Part of a small language model's weights: 6.33M parameters.
Each number is 128 + 32 x the weight over its row's rms, rounded and kept within 0 to 255. Layers, rows and columns count from 0. The size above them is the row's rms in percent of the matrix's.

# layer 5 MLP down (transposed), 384x192, rms 0.127, rows 352-383, columns 0-47
size [ 94  94  93 104 100 104 102  95 101  97  97 100  94  93 102  96  94 100  96 107 103  97 105  95  98 100  98 101 105  99 102 100]
[[ 98 108 142 150  93 191 173 176 176 118 125 138 130  95 144 140 154 134 160 106 101 144 163  89 102  97 151 183  94 121  46 135 105 105 119  76 114 183 133 171 203 132  48 154 160 112 118  81]
 [119 165 145 112 118  79 151 162 134  92 133 151 178  87  89 107 113 162 122 151 151 122 179 146  84 153  86 138 133  60 146 142 208 127 125 160 124 125 223 140 103 148 137 107 138 106 120 115]
 [159 176  66 111 129  57 197  98 198 152  97 134 139 137 143 113 100 162 219 140 184 116 101 130 110 119  71 133 115 114 140 150 210 110 123 176  90 137  79 148  89 142 150  74  51 157 104 113]
 [127  74 133 111 130 176 142 106 135 138 139 168 134  51 145  63 185 102  98 145 159 139 153 148 131 121 176 163 118 142 123 180 112 122 130 120 147 144 170 117 132  97 106 196 108 204  71 111]
 [206 131 113  86  98 140 161  63 183 129 171 109 163  82 116 102 144 164 153 168 148 155 155 114 102 124 108  53 143 131 174  91 104 107 127 129  96 122  63 158 113 132  62 113 130 150 148 108]
 [ 80 137 128 130 201 145 135 198 164 110 136 137 143 133 160 153 106 132  92 117 114 108 152  75 151  96 133 127 126 129 119  96  69 114 146 101 149 145 104  98 108 127 112 146 151 119 112 141]
 [138 135  98  99 127 131 154 122 142 135 170 110  83 133 160 133  73 125 115  48 110  87 149  86  83 126 193 168  59  81 151 177 115  87 144 135  78 108  83 115 168 192 151 128 153  78 164 123]
 [ 66  59  91 138 176 141 110 146 130  78 115 121 153  74 162 100 112 159 198 149 147 160 107 175 152 133 147 137 156 120 161 129 147 152 117  94 111  65 138  99 154 171 146 122 147 181 177 143]
 [144 190  97 148  96 133 159 100 134 123  66 113 153 138 107 175 166 119 150  63 131 132 137  61 105 129  95 173 158 129 111 130  90 177  80 101 134 117 157 149  95 135 100 103  91  77 118 149]
 [ 86 160 135 105  65 153 134 114 179 159 113  92 141 117 186  74 165  86  99 144  91  47 161 142 166 145 142 157 149 127 134 173 107 101 118 121 217 132  89  81 137  81 113 112 104  97 126 137]
 [ 88  94 144 135 163  68 172 136 101  83  52 119 134 187  99 139 155  94 125 143 135 140 130 116  79 127  85 151 131  81 108 100  97 126 140 124  73 122 153 101 138 185 106 124 108 123 122 120]
 [155 137 110  96 138 111 100  67 106 149 134 148 148 123 142  82 155  94  74 122 135  60 116 139 111 101 134 141 170 130 151 178 127 168 126 144  86 134  92  94 201 117 155  84 100  83 105 112]
 [170  95  68 141  99 143 143 139 106 157  95 136 137 111 123 130 159 163 137 122 146 112  97 114 124 174 124 125 153 122  98  98  47 120 103 115 118 141 124 142 162  89 101 184 126 166 105 109]
 [ 89 118 154 121  82 182  96 179 134 130 121 140  59  88 128 116 119 126 114  53 148  82 110 127 150  99 153 106 137 169 168 158 119 202 128 173 129 187 153 127 155 119 103 133 161  87 157 101]
 [131 102 116 153 130 166  84 131 123 155 135 104  96 136 157 125 100 170 125  94 146 167 152  86 148  75 207 117  78 169  82 140 135 153  99 158 154 166 151  40 121 121 131 168 140 138 112 114]
 [139  94  74 150 186 104 147 165 117 121 125 173 148 167  96 152 183 100  92 136 102 132 149 199  94  98  87  95 128 114  92 133 161 140 160 158 156 124 131  92 154 102 150 114 145 144 123  84]
 [140 124 119 112 110 140 143 116  89 128 103 126 128  72  94  58 108 155 116  66 150  53 114 126 165 100 107 152  86 110 149 122 195 121 191 153  64 109 105 206 154  23 140 173 111 146 140 180]
 [136 104 161 100  85 169 128 120 106 135 135  93 149 123  86 110 118 104 138  82  71 124 198 111 110 145 117 178 160 123  93  87 158 177 125 125 155  96  84 173 166 153 157 189 179 172 137 161]
 [163 164 145 146 119 124 128  89 141 175  85 109 111  92 108 133 141 141 142 104 144 154 119 152 115 154  91 131 133 103 160 104 135 138 102  79  84 195 145 129  99 138 121 170 140 135 105  86]
 [149 138 152 104 161 118 112 109 168 148 145  94 192 134  76 114 138 167 157 119 154 110 105 132 124 129 139 123  86 125 184 149  87 128 140 118 113 117 109 168 133 113  97 123 137 161 104 120]
 [139 107 136 150 123 116  72 107  69 138 123 158 142 135 106 119  81 158  63 128 111 144 150 134 157 171 126  96 135 152 101  67 165 108 189  85 136 162  95  90 152 129 120 126  82 113 125  95]
 [ 90 153 131 115 196 150  74 193 134 105 127 130 130  74 162 136 131 133 169  84 106 150 132 125 106 153 113 238 121  76 121 138 139 125 117 147 148  92 114  99 144 129 104 123 158 137 155 150]
 [ 95 233 115  87 127 133  98  98 169 132 181 149 106 134 126  82 149 145 149 157 139 128  86 139 121 147 157 113  89 180 178 178 123 132 120 124  92 157 142 135 114 160 129 110 119  87 119 129]
 [194 152 119 124 109 101 159 137 140 174 116  92 189 124 120 101 181 124  55 168 174  83 120 148 207 172  98 172 108 133 119 127  59 109 101 113 129 104 114 126 152 148 123 146 122  84 135  95]
 [142 122 124  79  60 112 116  77 149 143 106 171 151 119 179 123 128 123 151 188 112 171 146 144 111 132 108 144 152 148  91 141  60 130 124 106  78 183 146 146 150  94 128 100 106 149 119  98]
 [128  79 161  74  67  58 133 106 105 106 152 126 173 127 128 145 170  66 104 167 157 153 118 136 153  94 104 111 131 119 133  96  46 123 139 117 103 130  48 133 166 191 133 139  95 133 184  66]
 [151  80 136  83 100 135  74 109 187  76 137  91 165  72 105  97 100 107 103  77 114 171 165 125  86 111 124 211 144  78 114 129 155 118  74 144 143 149  91 157  88 197 126  96 138  94 115 175]
 [142 108  45  91 101  89 173 123 212  99 104  70 139 135 112 119 148 100 121 119  93 114 140 139 106 106 145  88 118 117 110 112 158  64  73 166 147 118 188 124 202 128 142 176 132 100 132 217]
 [ 87 200  81 135 122 142 154 138 144 115 171 189  89 172 117 116 129  93 129 167 101 107 163 150 139  97 115 132  90 141 145 143 183 102 101 122 111 104 132  84 158 150 118 125 127  38 221 139]
 [108  89 119 175 140 118 129 116 100 107 197 131 133 108  73  92 136 155 113 122 188 205 114  77 146  77 123 137 106 133 121 112 168 147  90  66 154  98 116  88 110 127 137 164 126 156 153 111]
 [107  85  99 168  66 141 151 111 100 152 131 102 137 106 129 193 158 149 120 177 144  69 121 119 138 161 108 165 122  72 111  88 108 103 112 109 146 118 137 149 187 100 175 130  81 135 174  64]
 [107   6 181 157 131  86 142 126 198 115 123  64 137 126 139 122 169 117  70 161 126 134 171 130 130  92  86 154 129 164 108 123 167 168 107 109 120 158 149  94 169  84 100 135  96 154 135 129]]
# layer 5 MLP gate, 384x192, rms 0.279, rows 353-383, columns 0-47
size [ 84  96 110 108  98 103  98 104 100  89 101  94  85 104 107  84 100 102 102 108 105 114  98  98 104 104  91 104  98 103 107]
[[113 161  98 120  92 108 113 232  79 104 157 152 106 138 162  75  95 123  97 183 170 115 136 139  84 146  68  93 134 152 163  87 176 135 143 149 140  87 112 132  95 132 144 116 122 124 111 154]
 [ 70 160 214 105 136 128 104 149  93 130 145 108 105 162 130 121 142  78 138 118 144 118 169  93 133  90 183 116 127  90 125 139 117 126 123 106  92 114 136 131 112  98 111  85 145 101 171 127]
 [135 136 178 128 121 143  81 114 107  92 139 155 202 160 126 134  93 101 111  82  69 131 136 157 139  94  87 167 157 154 104 142 154 126  81 101 119 156 224 107 157 162  33 100 119 131  99 115]
 [165  93 159  60 143 134 136 128 209 186  90 150 132 150 123 124 116 149 126 195 162 161 103 162 122 155 133 132 144 135 142  98  84  94 144 106  67  84 185 112 141 121  90 148 111 128 133 142]
 [108 157  94 217  93 157  94  88 118 120 115 178  58 134 115 114 154  31  98  95  99 167 104 138 116 170 128 137 100 107 122 118  75  63 125 107 197 150 122  90  85 124  90  99 155  86 137 141]
 [160 126  79 113 114  89 151  82 102 114 173 127 183 100 142 134 162 101  50  90 173 162 110 129 134 156 203 141 144  67 148 197 108 105 130 123 162 135  99 144 131 174 181 125 115  87 198 175]
 [113 109 148 127 174 112 113 192 144 148  85 106 116 124 106 151  51 132 137 100 160  91 180 136 171 116  83 153 102 136 145 136 164  78 132 127 146 167  91 160 172 117  89 111 107 154 179 136]
 [110 144 162  84 171  96 103 142 116 175 161 125  92 145 118  89 161 115 122 151 147 151 134  50 173 146 171 116 104 146  90 204 158 120 112  99 109 148 144 120 114 133 139 144 104  71 141 102]
 [138 124 143 121 168  96 122 164 126 137 157 149 106  87 169 111 131 111 110 137  94 102  90 103 132 123 155 103 195 149 123 144 173  89 192 147 129 120  94 153  69 130  69  99 184 171 176 151]
 [169 164 139 140 137 167 129 137 136  67 131 124 118 142 163 104 121  77 172 137  64 171 111 146 124 148  94 144 131 150 147 130 156 149 117  68  89 150 168 124 110 148 129 101 169 165  59  58]
 [128 195 153 156 101 160 112 170 129 142 144 104 133 131 124 141 152 113 162 135 135 172 183 133 134  74 103 119  61 131 120 112 118 160 145 134 168 156 134 157 128 100 181  79 151 103 148 132]
 [140  90 145  57 113 108 192 151 172 191 195 143 169 118 196  69 118 115 128  93 148  72 143 107 182 108 122 164 102 161  82 128 162 167 124 120  80 112 187 106  85 160 121  71 182 143  97 149]
 [ 98 109 128  79  65 108 101  97 129 154 129  97 167 144 145 137 155 131 172 187  97 182 112 140 165 130 127 109 161 165 108 127 160 127 130 129  68  55 173 131 105 167 120 162  88 143 145 100]
 [108 154 171 160 131 130 138 143  90 114 150 135 126  88 132  99 125  87 126 152 181 136 113 173 135 160 139 148 175 116 172 205 123 100 142 122 129 163 107 191 143 170 145 141  94 161 112 134]
 [126 133 130 123  99  96 139 223 167 145  69 153 147  95 118 141 107 112 116 137 133 148 120 112 137 131 141 119 125 106 160 122 126 157 134 104  95 128 124 120 138  89  89 131 127 183 170 127]
 [146 125 172  87 143 168 190 126 150 121 125  67 148 106 120 128 167 108 160 143  96 169  67 146 122 160 161 139 150 118  69  90  77  97 150 119 152 213 136 137 105 117 143 124 204 111 128 137]
 [181 109  77 152 126 155 157  96 152 167 183  49  99 112 107 174 112 136 129 170 154 143 133 116 145 115 155 106 136 163 104 141  89 107 174 113 148 100 141 229 182 124  88 182 139  66 121 162]
 [ 84 162 131 108  99  84 121 118 128 205 171 110 125 122 104 157 140 152 100 100 157 153 145 105  74  93 199 154 133 130 126  98 145 176 118 143 127 127 122 190  76 112 106 100 105 124 118 151]
 [108 115 126  98 120 140  68 126 169 170  97 149 114 167  28 125 126 145  78 135 130 123  76  97 126 132 126 170 152 118 125 120 130 146 176 117 103 104 175  91 106 117 124 142 214 129 100  76]
 [108 158 153 164  85 161 160  87 160  61 163 146 137 130 171  85 109  83  74  95 181 121  66 128 164  78 138 121 109 130 163 113 163 146 134 173 139 127 139 168 126  51 101  95 115 117 144 160]
 [142 151 109 130 182 122 127 142 132 132 187  54 103 112 146  49  91 170 113 112 133 153 132 151 142 214 159 119 149 157 173 100 143  90 122 103 148  92 142 131  92 153 173 140 160 209 136 172]
 [127 134 151 100 164 135 118 167 109 135 127 148 146 124 148 117 154 102 140  85 141  49 160  90 161 109  85 124 139 104 108 123 176  86  82 100 129 151 106 103 124 131 137 109 154  95  91 124]
 [ 96 185 132 160 110 105 167  91 131 147 139 128  82 162 122 188 115 174  90  96 156 143 110 136 201 166 168 138 146 134 173 128  40 158  77  76 146 154 190 148 121 108 149 131 117 135 183 205]
 [123 156  72 140  89  92 115 177 123 169 145 146 171 170 164 111 161  99 133 127 115 119  92 120 108 160 118 176  91 178 156 142 190 162  69 143 139 107 116 125 132 181  40  88 118 200 190  91]
 [189  95 161  75 148 138  90  72 118 119 184 174 172 120 133 130 153 101 122 144 161 120 114 133 167 160 184 126 132 128 150 146 179  92 105  75 204 147 110 116 132  56 142  95  79  95  81 122]
 [190 194 167 114  74  96 154  93 125 113 117 120 194 111 152 142 134 129 120 160 140  82  91 100 124 119 118  93 178 143 117 208 101 169  60  68 112 110 116 112 113 144  99  82 131 109 114  62]
 [ 85  97 100  71 145 116 150  97 175 112 127 101 176 187 157 175  93 140 135 167  95 138 110 146 147 108 139 137 202 146  94 145 173  96 103 150 132 160  97 105 168  82 160 175 170  70 130 194]
 [144 132  96 130 148 221 132 159 113 137 189 177 122 115 121  52 112 109 149  82 103 180  90 107  90 128  99 127  89  89 150 131 158 109 100 141 182 139 119 190  97 131 138 104 173 125 152 135]
 [103 151 121 130 155 193 101  62 116 201 118 125  98 166 102 113 180 155  67 111 170  70 179 142 106  76 160 183 133 104  88 129  91 174 109 134 178  44 106 177 177 149 155 143 120 119 189 123]
 [ 64 103 147 134 142 114 134  78 147 150  94 149 137 159 110  99 194 161  91 167 159 140 157 140 121 207 108 144 126 133 102 138 108 169  97 125 111 103 163 101 153 170 180  87 169 118 101 147]
 [136 138 116  50 150 109  86 124 126 140 122 171 157  50 134 135 137 122 168 132 106 114 116 129 133 146 180 151 207 166 109 113  94 110  95 143 106 106 157  99  85 162 179 133 134 151  51 125]]
# layer 5 MLP up, 384x192, rms 0.269, rows 353-383, columns 0-47
size [ 86  95 106 109 101 103  98 104  94  94  97  93  85 104  97  84 105 105 103 100 102 115 105 102 106  98  87 103 101 105 117]
[[136  99  64  93 134  94  88 183  75  86  85 174 137 130  97 154 107 123 139 141 136 105 117 126 146 178  38  75  88 148 145 134 145 140 116 116 110  79 120 118  79 118 150 109 158 146 148 132]
 [153 112 114 108 152  69 136 134 127 158 134 159 149 124 107 167 118  52 122  36  88 115 153 109 141 114 170 142 191 124 105 129 124 145 143 125 169 117  73 138 121 118 119 107  91 107  74 144]
 [ 91 135  94 116 152 164 132 156 182 158  80 206 147  78 123 157 108  96  84  99 137 184 138 113 113 146 161 108 165 136 142  96 105 200  93 136 142 112 138 130 176 178 155 155 140 125 137 150]
 [107 129 126  88 122 134 117 134 159 158 123 141 112  91 133 100 184 107 155 145  83 160 100 151 131 137 174 138 167 137 115 115 107 106  60 137 123 144 137 117 109 174  96  92 122  77 132  86]
 [117 119 142 142 145 141 112 164 109  81 152 147 130  87 162 135 117 134 123 126  90 134 113 121 110 164  76 114 120 121 102 100 174 136 173 108 104 123 131 125  69 151 163 104 194  91 171 149]
 [133 181 117 111 160  97 118 129 154 128 159 126 116 128 117  88  98  61  81 152 142 119 140 156  89 156 136 166 103 117 183 106 101 138  76  76 122 165  74  73 117  95  97  98 118  87 164 164]
 [128 145 104 127 103 143 136 152 141  83 109  83 148 144 136 141  97 173  27 107 139 106 151 106 121  95 104 167 180 215  95 183 166 150 172 102 158 158 114 124 131 139 138  97 137 109 160 162]
 [131 139 123 113 211 131 126 104 104  81  69 126 112  88  54  96  81 101  98 123  93 148 146 150 134 127 118 153 135 123 145 103  86 168 180 124 148  61 144 100 150 138 156 131  98 212 148 139]
 [156 131 112 155  66 110  84 140  94 141 152 137 130 182 143  95 133 125 105 107 125 138  99 142 159 171 106 183 110 125  88 172 116  64  89 103 134 185 136 144 114 124 105 118 101 134 139 152]
 [104  50  71 221  82 125 159 106 123 117 132 116 219  76 122 176 148 104 118 200 113 134 123  97  84 137 135 193 178 208  83 137 102 125 114 133  86 158 113 128 155 118  95  50  98 112 130 128]
 [ 96 109  70 104 185 167  97  85 129 166  99 126 179 174 108 166  99 100 153 177  76 151 130  50 116 137 111 103 119 154 101 115 153  85 134  98  35 141 119 125 104 183  79 112 168 162  81 145]
 [ 67 114  66 126 209 123 102 119 126 133  86  81  83 227  70 152  89 155 146 107 161 199 129  57  85 158 125 121 159 110 139 113  74 167  98 144 129  71  99 144 158 153 124 129  72 152 111  99]
 [125 104 167 116 152 124  96 156 162 139 101 129  22  81 144 150 118  86 128  94 171 104  83 132 165 114 137 154 177 104 171 174 126 101 161 151 142 126 107  97 132 146 155 194 121  44 152 179]
 [ 84 146 118 106 118 104 117 167 116 143 109 132  90 107 143 121  88 156 104 164 112 133 115 151 109 146 177 127 124 142 142 146  69 128 137 159  70  82 101 159 153 114 146 134 155 109 110 170]
 [ 89 138  84 103  53 127 113 123 125  86 148 123 146 119 111  79 112 160 133 145 113 111  96 105 142 145 107 173 136 144 139 177 168 164 122 199  94 141 133 134  98 138  82  77 110  93 166  37]
 [147 116 177  86 140 170  82 156 135  83 143 121 137 165  83 153 147 156 117 124  87 121 122 128 126 160 133 110 170 170 116  81 142 111 129  61 154 162 105 124 149 111 120 118 150 145 138  97]
 [134 154 121 116 151 104  89 167 166  94  98  71 105 136 147 118 132 132 160 171 174 197  87 129 134 122 134  87 169 167 163 171 132 116 151  86 133 174 151 109 152 148 148 109 101 112 157 136]
 [105  90 133 106 192 124 114  90  79 105 107 146 149 164 109 137 166 170 133 150 111 124 123 124  71 174 109  87 110  59 106 138 130 133 158 165 193 124 101 112 136 141 104 118 113 115 118 118]
 [128 151 167  88 164 120 108 165 134 131 113 124 113 147  87 192 135 134 135 145 149 162 133 141 123 141  84 142 161 170 135  96 174  96 158 148 124  82  99 140 213 114 127  54 193 156 102 143]
 [135  48 115 141 139 142 138  94  48 112 119 123 149  88  88 150 143 144 151  95  68 114 200 165 158 151 156  90 144  49 157 107 165  88 132 145  71 180 148 131 122 108 116 130  49 119  87 102]
 [139 180  74 108 116 134 106  90 172 182  89 129 161  90 154 119 137 118 179  90 127 147 130 159 141 156  82 126  91  89 160 113 125 130 152 163 166 154 137 114  91 122 157 152 115 129 160 143]
 [ 90 130 123 138 169  97  89  97 111  95 108  95 105 152 112 117  90  55 158 140 173 114 103 150  84 149 165  96 162 213 163 102 130 151 132 138  84 167 126 168 131 179  99 135 151 136 133 159]
 [121  72 108 110 170 113 135 161 147 104 117 160  76 130 101 152 116 139 155 115 138 164 110 129  70 122 140 133 124 153 110 193 109 124 151 136 154 121  76 154  83 118 121 187 115 162 115  96]
 [ 86 158 176  75 172 165 120 226  79 133 159 101  88 100 157 114 129 123 116 101 128  61 140 130 140 145  83  91  83 159 112  83 167 132  84 138 113 182 151 128 144 197 143 143  67 148 141 109]
 [133  85 113  71 111 134 110 140 133 113 118 115  76 152 170 126  65 163 131 134  93 171 155 129 123 128 121 156 112 156  93 111 141  99  88  75  84 212  52  85 126 157  92  98 109 156 147  99]
 [ 58 146 156  88 136 158 123 149 154 158 129 101 124 142  97 146 134 141 117 139 164 111  83 162 138 101 153 118 102 127 147 166 121 135 135 149 116 117 135  42 169 188 110  77  79 132 100 121]
 [141  83  79  95 159  98 179 129 131 140 151  90 146 153 147 197  78 138 159 156 118 149 169 146  87 113 137 117 182 199 131 105 175 113  91 131 125 201 147 150 128  75 203 201 116 121 148 144]
 [154  91 186  32 168 201 102 122 159  72 179 143 132  93 113 128  67 141 146 102 183 112 153 106 105 146 116  91 116 173 120 145 156 122  54 128 146 148 167 117  69 145 126 135 173 143 138 125]
 [150  68 144 170 201 119 166 152 165 118 146 128 141 105 128 173 134  69 151 156 134  59 110  69 146 167 183  46 102  70 149 133 122 152 157 141  88 112  84 127  68  93 145  96 147 124 123 165]
 [125 163 107  94  53 128 137 138 177 142  45 106  92  70 140 151 153  90 114 121 100 161 110 145 141 102  95  98 148 120 184 135 114  79 182 110 153 127  78 161 148 126 153 117 144 112 121  68]
 [ 88 102 151 103 138 165  89 102  48 160  85 131 143 107 158 120 144 148  88 135 175 105 161 105 118 119 141 163  93  41  95  87 159 125  80 124 124 152  91 143 177 174 129 191 131 131 128 152]]